{
  "num_hidden_layers": 16,
  "hidden_size": 256,
  "num_attention_heads": 6,
  "num_key_value_heads": 6,
  "head_dim": 32,
  "intermediate_size": 704,
  "vocab_size": 2707,
  "hidden_act": "swiglu",
  "norm": "rmsnorm",
  "norm_place": "pre",
  "norm_eps": 1e-05,
  "positions": "rope",
  "rope_theta": 10000.0,
  "rope_fraction": 1.0,
  "qk_norm": false,
  "attn_scale": 0.177,
  "bias": "none",
  "tie_word_embeddings": false,
  "parallel_block": false,
  "init": "uniform",
  "init_std_qkv": 0.0312,
  "init_std_o": 0.0,
  "init_std_up": 0.0312,
  "init_std_down": 0.0,
  "optimizer": "adamw",
  "learning_rate": 0.00187,
  "beta1": 0.95,
  "beta2": 0.99,
  "weight_decay": 0.084,
  "lr_head": 0.00578,
  "max_grad_norm": 1.0,
  "warmup_steps": 280,
  "schedule": "wsd",
  "decay_fraction": 0.569,
  "decay_shape": "linear",
  "final_lr_fraction": 0.0,
  "batch_tokens": 65536,
  "max_seq_len": 2048,
  "doc_mask": true,
  "train_tokens": 406600000,
  "max_steps": 6205,
  "dataset": "wikipedia_en"
}
Each number is 500 + 50 x the weight over its row's rms, rounded and kept within 0 to 999. Layers, rows and columns count from 0. Numbers have three digits each. The size before them is the row's rms in percent of the matrix's.

# layer 7 MLP down (transposed), 704x256, rms 0.0876, rows 145-178, columns 192-255
101:556489512442434519503511498494564508532462568487511460469518559586477563524492362452497572446573513525544512388565558584428484558586457532541426429481455452485527393429536530473515416539497530
099:510491549467522475431491485562515395587501535511544452468549510492499453481483530464508453397528527390470564508475461458501455498418523476540511498565544507638501487508502483454510494368431522
099:473538514527528447473528406490497573572498531478503500480455463474513480494487502498537619560491416512482495440497544507506478457475618619507466451512455537458382393582543499524464498483506519
098:578511402480518463542427542520512504607530500527484531521415510529531486597496548422459533482513602501524557540534458513486519478437566544459520504538559499546510453544477465456446537489539533
099:482542573534461577481468440542543553519479577489504582425442425485523525488439552384451409412460569481499410546412516525478466491501489468504517577528463486529536585551493492541539535535494574
095:495525617491409510442514552537540381455526509557568522544563525494474561491489445450533433514628484507402582496472482457447522515498520527484466493524516486464546574548506472524589504487487491
101:532468422462514482526468435496400479541471423549507495540488533490553498522580533535523477522376568475415541409586516534500519484533500468473434492487479424541537516445504527513388518553511534
105:569484504381553490508484481491572443436400425566518494579535463483489551407501580541424492447543502462544489500549513412540365439498492531446469519416542554506578417433404476510447432532456479
101:462485525442515398523509516428535584471572481486489406464476471463541521512453542614543523497458431516561504487443488420450478465444463401547505514451558593500519555407488448531523555506454585
102:564480645532463556436513453531552609521384493571517436384378512396567437502436561472489516467506475443503478506482491596402574448486452459454508541495495575383495438447436564540403439594511515
101:551552521391542540494505511523483533596375480577511553522494484443419550458545540456466456638490492578385498568461463515520480426545539471483512328435476496493448517440500512530493533538512539
102:484542448494481448483492566570592567486406506548487427500511506499460457495514525504552543463553475514535475455404537476557510546578443588427529383511587578513517444510479464526480652531529487
102:547546569469508442594549457437483485487506435609574501450482523541531588494508518580478489500588510512587510500560590449582545574485530447463521550427563482527428439581478424501566514519500519
097:445464443440438550460525594516526410519611536464457468493525446535464479625473453533488494604506466553551452425507506582497506599438537520530521470527401476574521481396476464526588419438571421
105:511502445492500570518494423493520499528451541457597515475511452530545615600460442565451506442396459573551483516418412485542505408595505498469533413538456564563510508499453524601488478488499542
101:516474428463490442522434507579542475589511485510377482573547507576504492468508416523505412533523534505499449492531450524483498491447580514604434569447498496579469502508443590565483600516414507
101:542486423342516521523475503581599525508489505492504469434485541487520505624525578485418536440507459571551424497428561539483516547560538373535522582583451522532543568425498482589501453486613501
097:583415510582465430532482401548539521460506516505535586450474535526483571593465561432511459486507476453569518459452487547596509519541513512556544503470522503515376436546499521577523467492479504
100:456533558479549491497453475463379459577615511436489509523446478543534539450586521514568398557549507591441425460493453502432531504458534536438444506503429382587536479444505521640453506496535461
093:583434449544510486406517537529505483549470491491438452524564466490477474574507597462574466552510507493479526498547533621562379481599533537373502457564447448411445537467499531479506543545548487
104:468504498463456554510495536507463540532515510522457509483531500558523493613486496491455559481617476509538463586529520503487467531469459587485603466452527507482565392545542410554541501472516486
095:520458469498489531487585468477479559517548543526528488474412529437438465411520491393457475400483448546558524421551553431403515517424548495473503489533503638480460498532474490400514431534455497
100:477580524469503500535527549477513534477433443532507411477461565516579468437476474548600540468518473609458476461482502440496574538521528573479543523448496483499507492436473474556459526544466497
098:628518496459507464423471505465542494365506524483591461515451524527539442324532458601480510476468533527498443471492490483442545494451504481418468567584563393441419438483552511512566498518422546
103:515486601496481494504444476562567451498507457500563483540502502546480473511504529562503463475440506518478552507581594455547460519526437472433479442483411518483405579520460491449545503542493465
090:467468427533528511431501456485462434509491455458446513520642427488498487520512480409551533577515448520475567452516543485509562508575493534464533540452518549481544457611485519482514558545478558
091:495475543496496584446529498474441518572507593618438481606552419398460520527486494543518436479531583486542445543495529458513350527493522547487498547509524497499458530526396429491514515470537477
093:522494511554419470415510496485445532561554497437514584453539469535482493581506505460541538454557510534512489511511497512495458396569526505518549528477456490599522525470587523469446472550554469
098:527435582482529501532479512445489462453545488502522550513523440490495424508558512474506440495462466510552489514512458444593531513438563556618532453502544478628513470462508469504478471588446493
108:493514576492527514455496447559497584471549494454473514540565444479521463418468460472443486479444410483485493574487427475500433401550583417562466502575463609506551506496438498561532462527564504
106:563495526470577479448472473420558538489572507563601454454551554470423463521467441499517445463530545444486431521580501602515511511572539517522509524469484499433525457498568512512505509442521482
089:494461427567512516500434486507504460484443499491519500423468506531504433465537477445492494503440557535528574604619455546527457544477455509461439572582518445536498458432492478470544465566535582
103:459485491589442506554441543524489498550474489590522463504512435525544492425423437416408467488493449481510475415594521525378493488506530480589548433504547643461445498574476580602571437556510503
098:504443505443521586469447484529540511463539488512614479513462492491533473466463494619535427492514554467505470620501462533523498539433416411489586553484501475445566525453510467547543540508434479
# layer 7 MLP gate, 704x256, rms 0.098, rows 146-178, columns 192-255
097:564487572409586460502498504467478391492403525483536496551511517507587524422507537459586496544567557451462473527529457481455404422534511484544490556509543506552578584509502434544631498436524401
096:467471461444521483524429615521482465454517506502565464525565555513463558496481457432527460567488582452517507481530506502500498419481430435438538489504543498519588596451448470511493505506474498
097:475509447415536476510487497516526500480511496492487553472413473486619521496496472456442527528513536501598479515538486419461601426537564511552529541576545492497484500475482508489462513553586452
096:460593513557454425526469451454550505499495553519528537481543563476483493483549490521512530516496475604488478545359559488534502396541357540507541466482561508445579583511502574471521482461525488
096:507525546530572539544540505484629513564505523462487492482451499522469606433517508506484525472555499395566635552481482441466468394427480363556542516478508497562604559571516581486547507510478535
102:476486560520486452444495557524478493451475483401436386485466564489533600432502516507419504566496491456490524465532536544467400565445522450529588500440484523549501451539504463464540435466528469
111:376536469510540607465577469453398502486534524448526510425404509527524575452434531567431377502474405475475551489469476534504590475464569560439548462576491516494497460450520485441494550605460528
099:410480586447529436522534457548588546508511458500493541474460501494470506498504528596548507480503503464615502485432508453476503484482429487445557551454526494511584512518498461495496508471457547
095:442476590582449512447571484486528556451473489512451509505430505481529617498446522531478402484476510491474538563443496577462544471497529504550452416528491541477485533486533530483521436599463514
096:422552444540469396430502467565454463523536499575495457497537518580548574431492481496470533433453503440501490533509499504449478517554539430473509468495549480518506456448532536550491480472485498
103:459490504533520548439526490524439523524501486605504473520607455529530652488486581482413536529436545496441553510458440481499446530500445471494493468534516584504511603471501549460441465518516579
104:448578459493518472527468455513512567483510600438385514593468462477504501472541412509513450557489583443525592557470545465485554452533545528501548471478497526440543462468543480533435455472488467
102:508595541504576505469539574514497555544485512410460491571373495496562543499502438560429550586384595595571451459476520516554508587402555458519540515470430533537560486358503502504563519439512509
104:499609452476513562497527488467460567498534546529563522466531525507516582489501412531471401494522537462543556534468392543411580518582527525540532465482487511457570503398433438497540485555487549
104:451493473502514432409498500510581476466478613575426445548562552465482468470629521528462560517477519526569587580485523422506522441451384504602444456478504522473548521533518440432459453538582590
105:459542498645507534485534463544470528464522506527496403498524479527528532467489474543513509576475501481515516511535581477438412492460401430505506389440472613367429541550484509481513546481430494
096:430524488428471450483521483422567488493460498555541475538457573503491469428485492501444461434501498535482526509499469485545467543523549540506510485475454518464465503488544512455588484516475523
098:533565538543513527486499540474560461466534509481478488507427537439564531474514467415448502427417518504460406457503444527417621423489543557442452514519501575552548462491586519557472485548539541
098:422514623420521495491550475516534477516528613473525451446514531560587483516550488528389517524467567476566524468460485534484566489439509468574502518394487494539510476444559517572500474462397547
110:408512513577543522602406496441451476485426500407439485485459472628454562381538530499511493462427491502508438526501471486478499532542531504552506410471524472584542513513496549428457537528542439
097:475537494415623515597470457482497572488538424469522538534493457463461550500447463507455514496467538425560512538443463501468596524549512534563486535444542462470490393543499567557467542518502526
103:538507469444530524535527531527640419429523492544486559507500481542484543526451487484527494486538542478548523412517476545501554577498470499520453511554505431444500562478463577591504438415438526
093:591528509537523487482472587372490458445517477507579543501541544506468547514476430511477482506526534483529446452518494504421482519483471543478384448580645470457465487436502482564571507475407543
101:535588532421469517414445493494566470456507493428513489511535548515501591475402495431531506409512434522516598402608537529531519455500449468473541488433406559512467560463505475496524425442465433
090:408557528479493485463522477521448511546526464511378505516561473437532529550494403484512522441564593508470590445521434427532637552502524519484490591557442525495411503572504422509505482611477438
090:453408543522467531456526490520437414522440507555458541561511473540499508491449544571479397388563491432585468504482484400498481497555531413440479535593473469434512512454505463514489533495519491
091:460421514524568435617476555486485457546502547512566519518493476457429482491499474468495498490585429464449500526444494576580475510480511499568612472537477489589538442497468365452545537424567496
094:499420549470535412527485472509525486480534541453530541505484432477513507469434543460477464528490463471508539477542469520568594566352436506490497457456554495550595501497555438440522540445495521
104:494482461417574403539488403439533477526503504534509547448469407499463494482561529448481464483543526440458578562371475492535494445461473537519491462523569546525547464524577511470468465510446552
107:453539532499464409424456528567541484466455516550454497474422492530422624511579576569464524429502492511540523480493555501455458466459453365453606492567511527521439510532537441551439479484506539
086:455566514369499530446469371488474456522451549472473542418528511551545529484530420374568463547557626554528485584448472466427508419494484435567428566448591531507538549496398460589489460507480520
093:551554487446561571499459469534449567463520506416544483502468446500530501464589489462546429556502528461492471464501459446493524502413461517514470559491513498610496519480497442432529390487507497
099:496555464529526509506597609511546457461530446437507561486401500507554543439493489462502515483437509434503588519510460520410468493587573480452570426502453533577558537450591434484519458496533523
# layer 7 MLP up, 704x256, rms 0.0902, rows 146-178, columns 192-255
095:542499513628382543401579493540467579498559530430614510530472537482502541493511589508483484539465533399468472528474470533510502523493601446480445494493538549555669519564493507478522553445539460
097:417424501530564479450455507508496592478554453501552562442502479525458533504453484575515528519449519509402471463450495463513454465428517455538457464515492446426533470516477422602510458532423571
098:472544518480476479550496395513487594516555513442467544582515513459599543482474508504476516529505439491533488506486497529403537436526531488509577526448499494617618449447425496512557500581549457
099:523495581489463538532510529457482487459450422549382434463635496496509463529537405509523475541422585517529471589577564462583529571489490472469429501487469525540496549486440487571561548500398515
090:527544466482478497533488471547515532520564565535509501538516519578535468453575513470509530555519447519434524457505408534515503565499513452470462427508396583448515491600506496505444592390509506
101:610493428426479417530445529491529471533495476514484476463437462432514470453533484545448495590508461466477521447551565461528450497477567507466641473519601475516498583525381484527429410486557503
098:533456570587479505515521465429569503480559578500441556587387512505372493515537413502498502516521478579512528499459462390424510491520403430531520533582552471513561511473561488496540426551496503
105:503549542495546586519456412364432386377480498447514494456530510469515540478578525428513483489431457485471493584514483553526557511531456511565472512590536565480475421468603496529585507589493569
101:542530716486418557496498430432567444494518431529440549394496521465508461504442413535454603560505526534560475531442554507528520539523498489444564551527491582517572473564544488577478509501498456
103:530505426515464570466553379533425501463400535561519574526525546495383500512529476511511506543538522512538453466488540555530451441545423517388460463448415524508437508477532579538462528468497509
100:474498457488495484452532469518535449507395386484565469512598526493537461482468549482533510450531471552427452593461448503649449535453553501446468489519451439550431440522578462572466575453455425
100:498459505468489459434460489496555546509485516440474612483499438384459473503526453417436515521531566582459568447485478459503554514441449489509529545508480450535529477472552399519441396461561513
097:526528377524524528524479523463411495501509634458521511505421512472626565515555490471520486489467545475596460532557561464463536480527652529483606591459555441555511455499486535436455488463609507
106:530523513537430523525553497464542526465449639432514579443472611494437544434499626458512519549494454506588511577491534496543405468485395424482538513568498499525562449473450472523468395479486536
100:473469537432580431495529520550488497523406488478474535600597480504466539522529527536460462541471407517507371545540504539457511544501527443462423455405535488611517445570635525469519560533498458
102:529519590531451543490399502573525518469439542507438525440515417502512473507460468546547462509505477480433439546507527427570491525472480391503599412488526538552487594557550462535508529502528497
094:583476499437364434568517510463543451500477454485450448512387488544582555497572470436565432460487549504444372510558452501525429580426496474465461539425501501460476482460511457549434466487563490
092:492455503467493496530473474495467474561530503521483624470516556554532544553514558583473517487499473464553413447469447403509445552466525425520516576504583471517572504449495432543451528431549464
100:484479601501529511452491458564411441533481538423531517457530561510534492506592445518471543615533527572528519529506523484423566456590513549571559580442559459557534530512528525593420505540471483
110:411490459480524529532480477444482500527505561521567491440487472530373571456518463551500515556500529519557549387502546440489461392482389557506489474506456427504539560519595478446616488495535452
092:588522529579546580487494439531443429507485454539470437537603565504477449533511509508493479585411566486428540492482501482475492412531443477507513541488517507480458534507473568485505612464439424
096:533399580410420511403437600549460553584496411538449585487514509471433448467516553464443589438546456492539551499458529549549495489525564485553596544589526499536495467534519502585602432422572504
098:513516437578523529494487547590519613479552519563466433511527525477565608461521566502491500459481461459617544415607460538450393553602481526416521422449477556466478442579485565465537496496476486
100:482484546505509466442633518455466471471482437493520371675482482384504528530494597624456414550513541473479445511420540554491466464520524496563451585599478544525425488444504556545492504505533482
094:497496480543406501598528519506483555438498546469520518561345591514543542489503449553475489518462492512580354533442491533516437484394521471559438531473499505471449448555524542455508460468504525
091:577529522472523355445457440504585541454567530477467527525516526549576541497549527406524526439540562495490463493482469470430534466440484528509506515474486399509505574514583511524548510474476597
096:467482447430557573491523466544497450506447393635491524516531500394523465480490462454558635570468515457523468505511490539518535562437490438519368480547460504454477475497555547536483546541406500
095:517442511399514521476471471501520481493517496567517599445458637626485503503539526459497459549460483538514467580494418447422510404504526526588498568469580540541460425477531543562579401521523509
104:531531400414369500395466493415510420508473543474569474421482562529500502480517556559580500496549515571589448477453617441510526538503534513524569461468502557445543489506509456516478438583600463
105:562491500478423540500422493452559455498549449514468566506457458511485504482481441515493500540401509495520533432481439437537626440577564515430525531504448516464455523559570482475496474383435480
093:572612566505373452432593493527476479499568538490502443501509432506471521494539522505482530469515496529438539536569489412456497509498497470439533539390501534533537508447469591516476453438514540
102:561516471463484554549434476499617551476460546431455451498488530488485545538593516433489533544510471446425508401621526505459461428493426538497531478480596458441468531536547546565419421494511400
096:491404414421490568516395510417533577496546447543543469523393528496538496555500436637523496481540527502507544473540574558464506503498413497403558568521467411492446595520505539532503494526479503